Part of a small language model's weights.
Training: a variant of SOAP for these matrices, 1163M tokens, 4437 steps.
Each number is 200 + 30 x the weight over its row's rms, rounded and kept within 0 to 999. Layers, rows and columns count from 0. The size before them is the row's rms in percent of the matrix's.

# layer 4 attention value, 448x448, rms 0.0931, rows 382-444, columns 0-111
103,184,248,198,186,176,211,233,212,238,187,182,176,167,208,186,220,176,214,232,192,210,252,192,210,217,236,182,233,165,217,188,163,219,228,155,190,226,172,176,231,207,173,216,164,191,213,182,196,228,181,195,194,189,178,122,192,238,221,245,193,216,143,150,219,178,157,263,148,203,238,188,226,240,205,220,156,200,161,231,233,221,167,239,178,209,202,188,188,169,209,183,193,193,168,192,275,176,183,219,153,197,181,222,245,153,199,202,169,236,209,221,230
100,210,169,213,249,231,223,184,176,199,194,219,172,194,144,163,209,222,214,222,197,222,163,220,220,152,203,153,289,244,206,177,231,183,181,220,191,163,187,200,180,167,204,184,219,206,183,221,252,149,214,227,212,115,177,168,198,205,242,181,163,213,172,191,211,168,157,242,240,176,173,189,177,297,206,198,224,190,211,185,210,209,210,213,241,219,224,200,175,246,208,185,246,203,189,204,194,204,202,170,237,210,202,197,177,197,200,202,159,203,162,239,226
095,148,234,237,206,211,224,217,180,129,214,203,190,193,168,256,172,194,227,246,270,228,221,141,215,150,223,168,221,225,229,174,169,159,146,190,211,176,191,168,197,237,208,195,160,272,221,144,187,221,152,265,208,237,173,204,239,216,224,170,229,216,180,219,164,208,198,259,183,229,204,182,186,204,188,217,236,183,185,250,213,222,241,146,216,190,223,205,180,230,163,220,238,185,200,194,181,191,156,232,268,253,174,137,204,132,225,161,213,247,174,179,165
095,163,197,154,187,181,112,236,168,215,186,148,181,202,171,170,186,192,199,178,201,211,207,210,228,160,184,176,205,179,177,200,207,161,185,222,219,168,195,181,169,248,207,225,198,203,267,172,183,208,154,161,183,191,217,196,243,167,208,207,159,213,145,225,156,233,184,164,199,146,204,199,277,151,126,227,209,151,186,164,171,208,217,247,190,170,216,223,206,166,167,192,200,221,235,170,189,210,184,189,210,209,214,179,206,165,227,228,169,196,246,201,251
099,191,186,215,153,152,206,220,244,203,175,163,184,242,238,223,208,247,210,266,168,207,207,208,235,172,229,203,203,214,204,243,234,172,194,224,237,163,195,203,173,137,146,218,174,167,233,202,251,200,232,217,220,161,222,214,166,158,199,217,210,258,226,199,201,229,225,196,179,207,210,181,180,205,191,186,260,187,197,220,209,191,199,202,232,141,171,138,209,248,189,177,165,197,201,191,215,204,185,199,161,228,175,217,223,146,173,183,195,136,214,189,179
095,199,218,214,183,180,227,211,192,209,205,216,203,207,192,164,255,222,202,234,226,177,211,205,163,184,234,209,171,257,193,176,239,182,174,191,236,222,139,202,194,194,285,223,131,259,155,185,202,246,190,220,222,270,195,224,212,226,168,251,193,190,163,211,251,210,181,165,181,259,149,218,233,237,181,245,207,217,192,230,147,194,210,230,179,181,226,182,231,162,156,192,207,182,187,204,239,188,200,149,190,217,222,189,182,210,197,211,190,141,192,198,175
088,191,185,208,176,210,195,233,200,204,237,164,166,185,235,189,217,220,232,194,218,161,190,244,255,165,233,203,216,149,198,150,214,228,223,176,218,236,148,193,257,220,184,130,205,173,185,149,184,219,276,171,175,188,252,185,218,217,219,137,186,207,230,256,223,234,199,135,158,252,171,230,190,198,215,262,241,214,209,208,226,199,240,179,205,222,235,141,172,229,189,164,232,220,214,208,163,185,225,181,216,164,250,180,127,260,222,237,225,198,227,223,239
099,220,234,212,224,161,224,223,174,233,205,202,204,175,215,186,202,174,174,260,178,154,189,154,156,203,205,236,190,209,246,273,192,236,176,223,138,213,215,208,236,179,166,227,193,220,246,213,245,180,150,202,149,235,192,190,199,146,123,214,152,212,215,163,232,182,219,198,292,189,216,192,198,181,192,204,218,137,229,190,206,229,204,176,217,214,251,160,198,257,216,258,225,181,170,196,214,235,165,166,212,237,163,193,271,227,200,223,167,242,180,235,203
099,190,232,214,257,202,238,177,232,219,166,197,189,154,227,212,256,209,184,207,145,222,257,259,153,197,147,160,185,163,149,185,215,213,169,218,219,257,219,201,147,207,157,151,234,230,190,204,223,233,219,194,197,233,173,238,183,217,176,226,229,210,163,221,193,162,233,247,210,178,187,220,212,182,165,209,184,189,152,166,186,174,227,198,196,180,168,221,170,182,188,232,266,200,170,204,236,188,179,201,172,198,184,237,207,191,176,229,241,208,166,218,201
089,211,210,194,187,183,238,239,213,240,137,217,239,195,212,148,218,215,208,187,99,206,198,166,244,154,230,209,203,208,180,231,146,172,219,205,176,176,194,194,133,174,182,171,136,239,179,173,183,191,203,175,252,180,173,229,234,239,175,160,156,206,207,213,242,216,181,215,210,202,196,193,166,224,167,185,220,254,240,182,221,169,188,212,161,164,180,187,197,201,188,186,199,170,192,200,211,166,165,244,203,177,199,224,181,149,201,183,190,215,296,138,212
094,207,146,202,249,280,223,206,195,175,226,166,187,240,196,244,132,182,242,254,129,217,197,180,199,172,195,201,180,157,164,199,171,164,190,198,185,190,199,222,161,191,221,144,203,152,224,197,181,240,209,186,218,192,164,155,222,187,245,202,151,199,184,169,222,205,226,227,131,215,191,178,200,212,229,232,219,212,164,228,210,240,200,135,192,199,242,215,200,224,199,199,196,185,249,132,204,171,191,209,175,237,202,180,128,218,172,199,199,211,182,160,230
099,233,235,228,274,144,190,179,176,167,164,243,213,225,169,198,252,224,170,180,160,220,215,209,158,192,226,182,234,219,163,180,174,204,221,188,172,201,219,186,168,162,161,226,208,182,182,171,228,198,205,235,199,237,205,167,163,180,194,207,210,192,178,235,231,144,213,186,178,143,204,207,185,202,215,163,197,194,179,189,208,171,165,216,201,147,271,192,222,218,267,233,250,214,243,236,233,191,237,236,194,188,177,220,167,188,171,232,169,169,192,219,188
100,206,199,157,174,188,202,172,196,210,243,171,191,198,217,168,225,193,199,182,212,186,178,189,214,188,245,218,209,169,160,202,170,156,183,198,147,208,197,158,214,224,152,171,191,249,125,243,161,229,192,174,222,184,187,209,185,175,208,170,232,182,186,203,277,226,180,232,197,233,196,196,236,210,190,190,185,221,165,145,178,192,196,179,191,225,214,209,190,201,246,183,209,169,200,250,194,163,236,165,199,229,203,231,191,187,182,237,217,179,169,172,210
096,207,215,122,216,166,150,194,166,234,201,221,214,252,241,207,211,193,211,205,224,236,190,216,236,155,192,161,259,191,192,202,194,190,166,237,253,199,216,208,87,206,232,179,245,190,214,204,134,244,190,235,176,194,146,203,186,164,207,282,178,192,153,168,170,208,126,153,194,220,203,175,163,192,181,207,145,217,188,209,179,196,203,159,166,206,242,186,175,164,207,202,142,213,231,216,206,197,199,208,147,176,207,186,163,204,197,204,214,174,159,153,217
098,196,206,210,190,192,175,195,206,213,228,227,220,259,231,211,245,214,171,187,169,201,174,199,230,226,155,213,178,186,210,214,197,182,181,180,244,226,144,169,145,225,173,179,190,220,178,162,242,204,183,211,188,240,171,188,184,206,225,224,189,211,183,226,229,196,218,202,228,162,155,212,221,190,196,180,177,249,140,190,217,193,259,236,198,213,184,220,236,262,170,195,175,210,171,216,235,157,193,189,251,211,216,161,228,206,218,243,189,205,194,210,223
098,236,173,180,193,214,193,201,211,270,182,194,185,217,207,127,219,201,226,161,204,260,184,294,154,171,184,243,184,259,167,177,213,215,240,193,184,175,181,205,240,176,178,174,180,182,238,184,174,175,172,188,229,171,206,184,172,185,180,187,216,202,225,180,136,191,192,163,195,252,219,197,169,134,202,237,222,192,183,180,190,184,208,210,196,219,221,147,242,189,199,275,199,201,181,162,210,202,189,191,201,172,225,183,242,149,171,169,244,209,166,203,221
095,263,197,217,209,200,195,197,196,234,144,215,160,168,207,178,275,224,198,196,210,208,186,206,185,218,184,221,200,198,174,167,195,155,199,198,190,247,169,219,193,251,199,195,174,185,133,177,210,158,240,201,199,223,193,202,185,204,236,205,198,220,205,214,195,225,243,195,237,287,219,179,227,203,207,213,189,199,202,200,203,161,185,226,236,241,160,240,211,166,213,219,226,171,212,228,178,221,145,209,251,199,229,196,189,244,206,158,145,249,199,220,227
095,129,180,199,227,265,205,214,205,201,212,174,227,206,167,150,151,229,182,190,178,230,245,184,205,181,215,202,152,218,175,255,186,204,192,190,159,205,236,230,201,205,193,156,193,226,132,235,167,210,160,242,208,182,224,231,121,251,198,184,173,221,211,224,166,223,247,279,199,173,190,205,250,216,182,193,228,185,258,216,182,207,242,212,235,196,199,181,205,194,216,222,228,248,191,167,162,237,193,204,171,187,177,228,174,158,232,198,211,210,214,193,231
097,156,195,230,174,201,162,202,225,201,215,202,202,182,195,199,200,212,190,231,212,217,251,177,180,212,203,268,227,156,240,165,188,168,191,262,181,168,204,202,231,198,211,223,207,189,233,263,174,146,232,177,218,205,235,214,252,186,188,238,189,195,227,232,196,264,286,213,175,239,164,192,216,167,212,163,172,260,172,182,248,240,175,192,213,207,202,198,218,173,193,183,227,235,154,160,190,209,200,206,146,216,235,171,139,168,235,124,171,191,194,198,219
093,196,225,187,216,191,237,214,217,174,213,184,245,221,198,201,159,212,167,227,190,180,191,198,181,192,172,226,193,277,211,198,155,243,211,192,190,163,223,183,245,147,247,204,250,183,185,240,170,217,233,217,218,176,188,201,200,178,172,214,203,215,256,153,193,191,181,102,243,171,167,195,189,280,256,154,213,154,199,186,183,234,214,146,209,229,184,245,181,188,165,211,206,176,244,223,131,179,154,227,212,198,238,188,199,227,172,175,197,226,199,176,158
097,184,245,185,208,198,239,218,187,177,194,209,165,158,202,248,251,177,211,203,183,249,225,190,236,198,205,210,156,172,242,222,209,205,194,189,232,227,157,210,194,175,182,238,248,181,197,192,225,175,128,228,225,176,224,188,193,267,237,189,214,177,189,223,187,199,210,223,214,239,235,161,167,226,265,210,222,187,222,229,192,184,166,188,118,185,206,205,169,183,170,196,162,171,259,254,184,200,174,208,222,181,241,206,161,165,178,253,216,242,198,218,154
095,186,238,195,221,275,205,218,180,183,182,208,151,161,173,208,209,166,250,179,173,165,228,132,215,220,212,231,148,202,187,214,198,215,234,261,171,165,201,189,213,148,188,162,187,211,187,192,216,228,191,188,203,229,186,205,223,194,219,208,168,214,177,225,184,209,198,146,231,153,250,225,223,142,240,233,227,170,158,185,235,217,196,234,200,201,111,225,246,146,195,183,178,160,232,229,214,183,199,212,205,215,193,210,224,180,205,192,165,192,201,196,165
097,203,171,212,222,188,198,232,217,133,216,167,239,196,187,249,194,176,226,228,193,233,175,240,225,185,190,258,136,196,185,178,203,226,199,168,205,240,159,216,230,167,185,213,225,197,175,149,152,186,211,209,171,182,146,159,232,163,204,176,203,244,190,192,167,190,218,159,230,212,202,168,216,188,190,195,179,186,232,199,192,252,235,239,219,229,201,251,162,234,148,246,217,193,252,225,236,203,204,204,170,195,185,149,216,187,182,232,162,177,132,200,175
091,162,212,148,194,211,170,249,182,180,179,185,210,174,200,168,165,264,180,185,199,218,206,237,243,269,206,173,202,183,224,189,187,151,173,196,201,182,199,207,187,152,207,212,226,180,165,203,228,163,185,184,212,193,144,169,228,185,142,197,183,212,178,241,217,218,215,235,167,177,208,204,152,165,196,174,186,225,185,211,227,227,202,153,214,176,196,182,157,219,204,239,179,160,189,174,162,186,215,185,207,259,181,158,141,187,216,214,192,226,238,145,179
098,162,223,188,227,254,224,167,184,231,171,158,185,233,149,191,301,220,211,240,165,240,207,214,186,210,193,181,236,177,164,190,235,202,222,184,199,262,205,171,143,181,188,177,204,202,253,201,230,216,213,217,205,174,232,200,209,209,207,199,185,182,198,212,159,241,199,173,206,194,182,209,155,210,207,197,137,171,200,221,194,216,167,167,136,235,157,199,185,234,176,236,129,183,212,213,210,160,202,221,181,168,211,211,219,216,171,191,191,252,184,185,236
098,234,181,232,207,244,208,209,145,205,231,211,177,158,173,142,137,160,178,251,219,214,175,243,258,153,216,162,165,233,178,197,148,184,137,168,206,199,226,215,202,191,215,201,193,178,221,244,199,218,180,193,200,193,181,193,210,204,147,211,169,192,162,155,157,209,176,237,205,159,227,182,199,158,219,163,227,202,215,204,218,207,199,177,237,249,223,165,224,165,227,157,193,157,203,214,250,189,231,210,209,205,191,218,205,189,212,154,244,204,213,224,172
100,198,163,213,174,207,181,139,225,199,238,318,169,179,249,165,210,180,159,174,167,161,236,143,216,153,183,199,180,219,175,187,179,227,220,193,165,156,185,167,239,205,189,205,201,207,209,140,240,209,190,212,211,240,204,194,170,133,200,223,169,221,227,208,187,228,210,183,189,201,165,176,207,168,186,226,206,148,263,222,184,213,199,205,199,212,176,217,232,222,222,170,170,189,211,185,178,280,252,209,191,183,171,171,180,214,184,184,176,172,182,251,159
089,210,194,183,226,209,190,152,140,248,186,143,202,208,184,206,197,212,203,242,142,152,223,249,136,179,131,143,217,150,195,194,220,188,184,178,205,221,207,195,213,171,225,211,221,212,167,235,144,185,268,206,181,199,183,169,192,208,233,177,194,217,259,179,157,142,200,211,174,210,206,200,167,199,183,194,172,230,207,177,210,198,191,205,248,240,200,159,217,181,207,211,210,246,208,165,180,244,147,174,167,209,218,208,176,203,195,216,203,174,183,204,214
092,190,188,194,198,198,260,207,202,192,222,160,160,236,205,208,148,251,212,194,162,214,152,205,176,165,170,235,206,168,226,155,156,140,163,144,189,202,212,213,205,181,208,230,180,225,208,157,177,205,187,224,225,228,259,184,193,172,221,201,210,217,202,196,200,167,226,219,250,215,167,243,196,223,235,199,148,175,182,180,209,174,214,195,204,177,175,210,236,134,226,168,239,156,214,187,218,219,240,228,191,186,208,196,171,206,189,261,186,261,260,185,218
095,181,161,195,226,237,185,231,197,224,198,174,215,214,176,270,166,203,172,229,228,181,209,215,230,234,181,176,192,191,164,219,209,192,180,242,202,177,223,258,264,158,229,191,219,195,180,195,206,233,260,222,236,209,182,189,147,218,177,218,210,170,163,124,219,163,205,202,186,264,189,179,188,217,225,149,152,167,225,166,147,182,193,234,199,185,201,230,187,193,199,225,189,208,145,246,221,249,136,167,190,168,200,190,185,202,192,194,221,185,183,185,170
103,166,221,227,208,211,231,187,220,211,245,234,198,239,238,176,211,172,216,212,233,193,125,203,184,226,240,215,181,180,224,191,192,202,195,235,225,188,297,180,227,200,167,261,221,153,197,208,241,166,241,194,200,246,237,176,250,135,213,178,228,187,133,193,186,147,173,210,163,231,234,204,151,250,197,213,215,225,151,210,123,176,197,261,194,193,182,212,239,206,177,214,203,211,222,216,217,213,248,193,213,206,184,232,205,246,197,222,208,210,206,193,120
097,203,204,194,202,208,168,120,178,205,152,186,212,245,180,229,220,201,171,198,228,246,221,153,237,192,231,183,236,224,162,197,227,228,197,178,172,213,220,196,149,206,187,191,202,188,169,200,197,226,162,233,129,176,189,224,185,223,210,183,220,229,144,191,184,241,196,221,167,239,181,166,223,228,152,183,182,197,192,177,238,247,212,218,231,220,253,164,213,208,203,218,224,133,280,202,204,228,209,232,190,187,191,211,185,163,204,114,204,177,247,187,160
099,158,219,181,169,249,206,180,173,230,202,191,229,207,197,198,225,236,176,221,218,145,230,172,199,175,128,218,184,176,212,186,241,177,194,154,197,176,179,222,237,229,238,268,146,225,245,188,264,212,180,208,178,118,203,192,208,239,214,191,162,193,237,221,213,193,241,211,194,203,159,167,226,193,197,211,260,169,252,154,219,194,170,201,223,193,204,178,205,225,196,226,263,142,181,159,211,220,138,173,234,193,218,150,215,210,165,200,180,200,178,201,188
098,224,200,207,240,177,228,258,227,202,179,254,193,198,142,176,217,171,197,189,180,199,155,243,165,225,220,251,145,224,235,243,208,212,199,217,209,229,199,222,169,172,180,160,206,180,171,211,186,184,218,142,181,183,235,219,203,252,204,206,150,171,212,217,199,187,193,199,234,152,190,210,241,220,183,188,169,176,152,232,217,206,224,241,209,229,151,208,210,195,208,200,148,209,176,179,197,206,246,156,210,156,177,225,178,240,215,214,235,224,215,196,195
096,169,218,211,164,203,223,176,184,189,234,207,185,252,209,147,229,147,189,249,198,216,239,280,173,185,250,176,173,215,207,150,218,162,172,211,200,225,196,232,198,158,244,197,214,220,206,191,174,214,182,188,167,201,207,277,175,202,138,231,227,202,208,190,180,232,159,215,266,208,203,242,149,217,226,192,216,144,170,185,150,198,243,225,173,194,223,184,210,198,252,186,204,243,194,228,199,172,177,179,235,244,230,200,216,258,161,228,176,223,206,207,202
102,151,228,235,155,172,186,229,243,188,174,227,245,199,206,206,204,195,213,184,220,227,131,179,193,217,150,214,143,180,178,191,199,193,282,192,170,208,182,181,210,172,184,206,143,224,194,199,203,142,177,243,139,231,244,188,157,228,211,183,211,214,193,190,202,163,162,256,180,194,213,206,209,224,169,180,218,172,201,187,178,191,200,173,219,183,203,210,189,190,216,178,147,167,210,186,197,204,220,235,196,181,210,219,171,232,221,232,242,192,178,239,224
091,161,181,204,213,199,180,168,220,223,224,210,169,229,211,187,194,209,249,195,232,204,146,218,216,207,220,257,236,234,162,192,186,174,234,175,187,187,189,186,177,241,207,166,241,187,201,180,192,186,210,177,175,149,255,223,195,270,194,172,237,177,214,221,186,187,205,202,250,221,161,192,220,207,212,142,158,165,221,184,212,166,216,192,226,219,166,222,213,183,247,140,179,221,202,221,181,186,194,171,221,161,207,183,170,223,198,193,168,172,178,203,174
094,187,234,158,200,262,222,177,200,150,206,241,189,179,147,168,169,150,172,142,217,203,221,159,246,213,204,201,216,204,194,190,163,159,246,180,217,257,142,177,134,168,160,203,245,162,204,163,219,202,219,223,209,201,193,189,197,231,198,186,201,258,191,172,192,209,184,247,161,214,238,208,147,193,209,158,171,193,164,147,226,208,220,169,212,224,209,185,215,248,224,147,228,208,140,165,204,215,205,201,205,197,229,200,225,186,194,226,188,199,212,155,233
096,200,191,161,174,211,128,191,175,168,209,190,198,179,251,206,189,213,208,215,179,204,176,178,228,200,254,257,173,249,218,226,197,189,204,159,206,161,192,199,175,162,232,161,206,242,219,188,202,203,219,172,130,200,213,199,166,194,217,230,187,183,135,210,204,232,202,231,200,233,217,227,239,207,232,196,185,220,234,232,166,191,196,193,147,212,255,207,140,232,181,222,186,194,211,158,233,211,191,147,193,211,245,213,209,141,180,232,171,191,213,81,165
093,146,237,207,203,202,222,217,219,189,230,197,249,175,223,205,187,291,230,205,197,143,239,216,250,211,199,213,167,160,216,153,169,190,164,186,146,176,147,249,230,212,186,166,216,195,166,189,188,205,179,194,186,194,229,205,188,118,182,183,217,219,179,169,248,231,177,271,206,198,178,240,141,197,274,166,168,175,176,178,171,165,195,170,164,189,255,159,203,242,172,254,246,180,147,241,187,176,189,181,194,163,212,181,178,194,220,247,188,224,200,273,215
095,172,253,146,183,175,167,197,201,174,179,194,234,174,208,174,202,241,214,167,203,228,183,155,184,197,156,219,266,224,206,187,201,177,257,247,190,156,232,201,203,203,236,216,231,185,184,215,189,216,198,141,188,199,147,218,202,216,202,134,245,229,217,199,137,234,142,154,209,210,214,219,188,197,215,240,149,196,247,180,206,213,199,228,248,188,215,203,219,228,207,186,197,192,191,254,155,227,191,211,185,197,186,158,141,205,139,217,211,191,204,196,214
096,186,240,199,226,171,226,128,177,186,206,162,195,227,207,146,217,205,184,233,175,243,189,178,226,199,195,180,188,205,209,233,179,176,183,208,194,156,221,213,178,277,251,207,254,266,226,186,224,200,217,214,230,178,168,198,146,168,229,158,174,189,156,127,230,196,186,208,188,176,213,213,191,227,189,162,222,203,212,194,160,219,216,186,160,177,223,173,189,193,222,250,175,199,219,202,174,202,169,228,228,202,232,146,201,237,205,172,201,179,158,188,168
098,231,194,239,158,154,164,238,207,231,219,188,197,206,227,158,143,191,226,180,160,245,164,188,210,177,178,225,227,242,187,194,184,233,192,221,153,232,217,249,249,193,218,221,212,155,198,220,232,196,225,209,221,234,177,196,220,209,183,218,164,163,169,190,194,214,237,148,191,179,193,194,199,187,209,211,195,161,187,150,190,159,127,221,163,231,206,177,199,231,213,201,223,213,207,178,166,167,238,203,217,217,204,161,213,170,169,168,215,136,186,217,194
094,185,197,270,252,189,228,203,235,252,154,187,235,209,165,222,235,217,196,202,209,214,179,190,191,236,197,228,248,208,233,153,195,210,195,228,227,228,166,202,219,238,178,196,237,168,184,185,206,156,194,214,213,208,212,214,169,213,179,207,203,204,163,212,233,198,239,241,178,241,151,255,212,250,191,197,221,208,215,206,219,228,233,192,202,194,196,199,161,242,247,224,228,207,198,189,181,199,192,222,242,181,233,186,281,189,215,243,195,142,174,227,233
105,146,192,148,190,175,199,230,215,215,177,228,216,181,175,273,255,168,221,211,161,203,204,156,173,230,226,218,194,200,202,195,244,171,189,220,193,249,224,206,213,244,205,222,196,214,253,184,172,172,203,191,147,162,189,226,205,178,252,199,222,218,242,168,181,185,157,192,227,192,173,211,137,206,145,202,268,181,239,203,239,179,233,217,191,199,163,196,199,212,219,233,220,218,180,178,248,258,210,206,199,189,240,157,258,190,193,125,193,204,205,193,233
098,218,198,177,166,173,201,226,174,229,247,188,209,242,258,197,172,155,202,175,168,214,196,179,169,214,231,198,188,211,161,154,193,193,189,237,215,141,219,172,211,225,209,168,189,233,140,159,193,252,191,137,172,205,171,214,177,142,216,203,213,183,195,191,235,220,217,189,176,201,207,194,194,218,180,163,205,185,201,204,205,204,140,206,161,218,237,252,144,247,205,168,219,172,199,257,140,194,207,174,262,171,249,232,183,196,195,199,190,204,184,175,223
098,209,203,210,230,187,196,146,166,197,190,191,201,205,217,217,235,255,142,260,218,207,224,202,209,183,174,233,211,181,115,203,234,237,205,184,196,198,180,216,223,253,190,165,183,153,183,208,262,277,152,204,246,189,205,230,202,217,191,209,160,189,209,178,220,128,135,221,227,185,152,194,194,218,243,254,223,180,134,211,160,210,175,243,232,232,208,205,189,167,161,197,176,212,223,254,215,220,184,192,157,189,217,195,160,167,220,200,218,175,218,238,166
103,223,192,235,200,205,258,229,186,240,190,212,182,196,166,178,163,200,212,202,133,200,159,215,167,245,230,219,216,213,196,166,196,175,258,219,198,194,239,235,136,242,199,195,210,193,200,172,200,162,170,246,234,198,224,247,193,234,182,166,219,199,228,187,212,199,180,209,213,187,144,230,211,196,199,156,173,242,212,241,224,247,230,181,193,195,242,145,225,206,195,204,234,207,171,183,224,188,200,169,194,149,223,222,177,195,201,208,223,231,234,191,209
097,216,189,186,227,192,237,231,177,167,225,256,242,227,155,215,179,197,217,206,204,253,185,196,189,197,223,191,173,217,167,150,184,194,209,217,188,220,167,123,210,204,252,263,196,153,149,183,182,178,257,123,230,157,231,257,235,145,198,217,168,228,168,222,234,160,208,198,212,181,237,215,182,197,146,170,201,182,225,257,165,178,204,174,187,166,200,190,198,207,178,244,249,162,180,230,248,191,215,197,194,239,246,208,198,211,216,210,222,229,193,151,225
098,226,239,252,198,122,225,207,199,242,191,224,171,192,188,211,182,207,190,237,187,203,270,177,174,158,200,179,203,180,209,201,217,176,232,225,222,206,197,230,198,165,153,216,169,232,205,228,240,213,189,158,151,246,157,222,248,164,188,193,250,195,201,224,183,174,172,154,192,229,208,166,185,252,168,201,175,257,233,199,176,224,209,169,197,217,158,212,180,226,228,211,210,230,203,165,214,185,236,206,195,136,216,181,258,115,204,206,174,215,200,183,201
090,141,137,238,211,184,156,163,218,174,149,168,191,204,177,205,195,246,167,187,202,228,165,207,196,167,182,164,172,242,129,182,181,190,191,179,200,223,200,188,211,215,186,144,209,215,235,178,199,268,201,245,237,165,197,198,166,214,204,176,234,200,138,195,212,231,175,194,190,167,257,272,205,169,199,183,192,164,181,202,174,222,227,182,216,138,208,191,209,164,179,184,220,227,235,204,143,141,147,219,191,146,166,211,258,167,254,175,215,212,180,161,189
096,250,172,234,197,153,166,212,185,224,182,206,165,172,195,187,198,147,161,219,205,192,169,189,253,190,157,261,183,201,200,269,215,223,188,213,173,174,257,180,169,185,173,190,239,187,225,187,207,145,208,233,178,257,206,196,159,284,175,208,190,219,216,211,136,244,200,194,186,214,190,167,193,167,195,199,182,275,183,236,227,226,160,158,250,187,179,186,178,227,195,161,161,170,182,205,242,205,180,195,233,146,173,224,207,194,163,263,171,179,235,207,178
094,196,230,184,203,239,183,214,160,196,205,189,205,217,202,171,192,197,223,210,245,254,182,210,154,248,146,163,198,285,162,220,178,183,293,163,163,217,174,268,208,183,171,200,234,224,234,234,223,189,200,145,100,183,196,254,194,187,160,108,197,209,173,267,242,190,227,172,193,207,200,189,218,202,198,152,194,201,183,202,253,193,219,197,206,167,249,252,162,203,163,242,155,193,203,216,228,187,176,209,190,170,222,205,200,146,190,236,181,172,237,210,196
100,277,222,189,190,171,261,192,202,239,215,224,166,214,190,175,191,209,193,264,235,213,162,217,226,241,197,202,152,223,167,246,212,200,199,153,224,168,217,191,256,234,181,167,219,169,193,157,220,191,245,203,152,165,239,274,210,216,162,220,234,157,251,217,165,240,177,229,212,197,163,195,214,225,210,243,234,181,149,200,162,182,221,160,210,225,224,212,230,190,197,169,189,242,163,191,184,258,173,176,202,200,158,239,218,251,188,186,211,187,218,181,204
098,219,248,208,195,243,166,225,215,209,247,232,195,202,214,173,206,217,205,254,163,211,220,166,190,247,163,186,214,170,210,189,209,209,238,242,234,174,193,164,253,211,173,215,175,217,137,240,221,173,181,215,196,142,196,191,194,213,128,244,230,196,222,193,145,176,188,184,269,214,206,188,202,220,161,195,171,201,187,221,193,216,216,203,223,233,199,197,236,162,207,154,196,195,173,190,159,202,275,183,203,188,234,202,191,196,166,203,224,225,205,212,202
097,202,198,180,155,198,191,165,197,273,219,192,166,217,247,150,199,117,240,241,143,154,244,214,151,233,210,184,226,259,236,232,230,214,200,256,229,230,220,230,177,208,192,158,235,203,238,183,200,158,208,174,174,190,196,227,157,162,157,211,218,214,202,155,190,211,200,243,260,177,153,163,204,213,242,207,253,141,173,177,195,229,248,174,211,214,180,204,219,178,216,188,204,229,131,182,173,209,216,192,175,209,183,191,241,155,171,242,206,175,162,246,228
096,218,232,205,209,193,230,260,256,233,208,206,170,160,197,205,180,194,211,173,210,157,134,196,203,214,198,179,162,203,239,201,207,200,173,192,172,230,158,200,216,219,210,205,226,237,204,194,268,187,222,192,272,230,177,161,239,221,182,212,190,214,202,194,221,159,171,232,135,201,168,225,241,210,179,145,212,180,209,191,220,192,172,278,155,216,171,259,239,172,173,180,177,221,207,212,171,205,196,182,188,190,200,198,197,158,233,187,223,204,203,213,187
095,226,243,270,232,184,225,151,198,179,182,221,192,226,199,187,204,208,198,207,267,190,169,230,211,228,217,173,191,213,197,185,204,209,195,214,175,181,225,248,228,186,265,236,135,222,193,173,173,152,213,212,164,214,210,202,166,194,166,158,244,226,224,222,217,252,252,195,218,185,188,199,167,212,228,232,111,192,170,215,234,184,218,192,224,210,208,236,165,231,183,198,142,231,184,208,223,158,211,179,208,172,208,180,148,184,188,259,193,234,237,218,197
105,217,228,247,245,203,149,168,209,282,222,218,174,212,207,240,164,169,166,194,147,206,185,211,177,199,181,216,220,190,183,213,235,220,175,233,184,260,226,213,169,194,158,131,237,202,191,228,176,221,239,198,187,151,131,244,206,235,217,235,191,166,235,148,218,181,163,188,248,212,189,177,213,140,229,226,194,197,157,206,232,201,195,195,218,219,219,184,178,236,182,216,224,197,168,165,118,202,190,180,187,155,219,182,204,221,202,235,175,225,213,276,208
100,235,231,190,215,220,219,238,173,180,207,216,205,170,203,177,187,241,170,180,216,154,216,223,218,196,210,214,207,168,191,188,149,187,238,272,206,179,175,224,216,174,215,225,217,269,222,192,259,179,231,170,237,169,231,204,150,185,209,229,212,232,250,170,153,207,251,176,210,246,237,212,158,206,206,209,188,221,185,201,187,179,175,209,197,247,206,162,149,239,175,202,215,189,257,188,232,197,223,231,170,243,235,199,193,193,250,224,185,225,176,228,159
102,185,195,247,243,166,216,226,173,241,254,170,186,245,166,156,224,249,187,177,207,189,164,222,204,192,171,214,164,225,154,200,184,195,178,215,193,188,230,193,243,204,193,177,212,194,196,201,174,195,201,193,231,225,187,206,171,248,204,234,233,192,145,190,168,237,117,240,186,179,182,190,215,186,233,181,200,238,198,204,213,200,216,205,227,226,250,174,185,194,206,182,214,175,183,186,98,182,213,225,256,181,179,196,182,191,194,230,238,184,179,180,198
110,172,194,247,229,190,180,211,240,235,212,267,211,219,165,221,199,203,172,174,186,198,121,187,121,263,138,224,244,133,217,202,234,199,160,200,196,280,191,206,151,205,165,257,173,172,197,239,170,206,224,230,209,225,164,209,198,143,215,204,202,184,209,175,174,182,192,233,218,180,190,251,200,203,194,235,210,178,153,229,221,172,235,186,194,221,166,245,249,191,176,139,222,166,186,153,221,221,177,198,198,185,154,198,150,230,213,189,136,241,233,187,202
103,192,204,198,248,157,215,210,201,226,177,211,304,188,207,246,246,197,148,152,211,214,202,243,154,227,220,205,210,261,180,213,261,213,187,214,265,206,171,208,198,206,230,151,191,199,198,192,207,242,210,160,238,214,246,251,212,208,194,185,198,191,252,245,172,200,245,193,171,166,194,237,195,212,171,179,207,284,151,208,200,139,223,181,152,213,194,206,262,144,207,220,159,240,159,215,262,196,162,175,236,164,180,252,215,219,228,165,207,165,206,144,262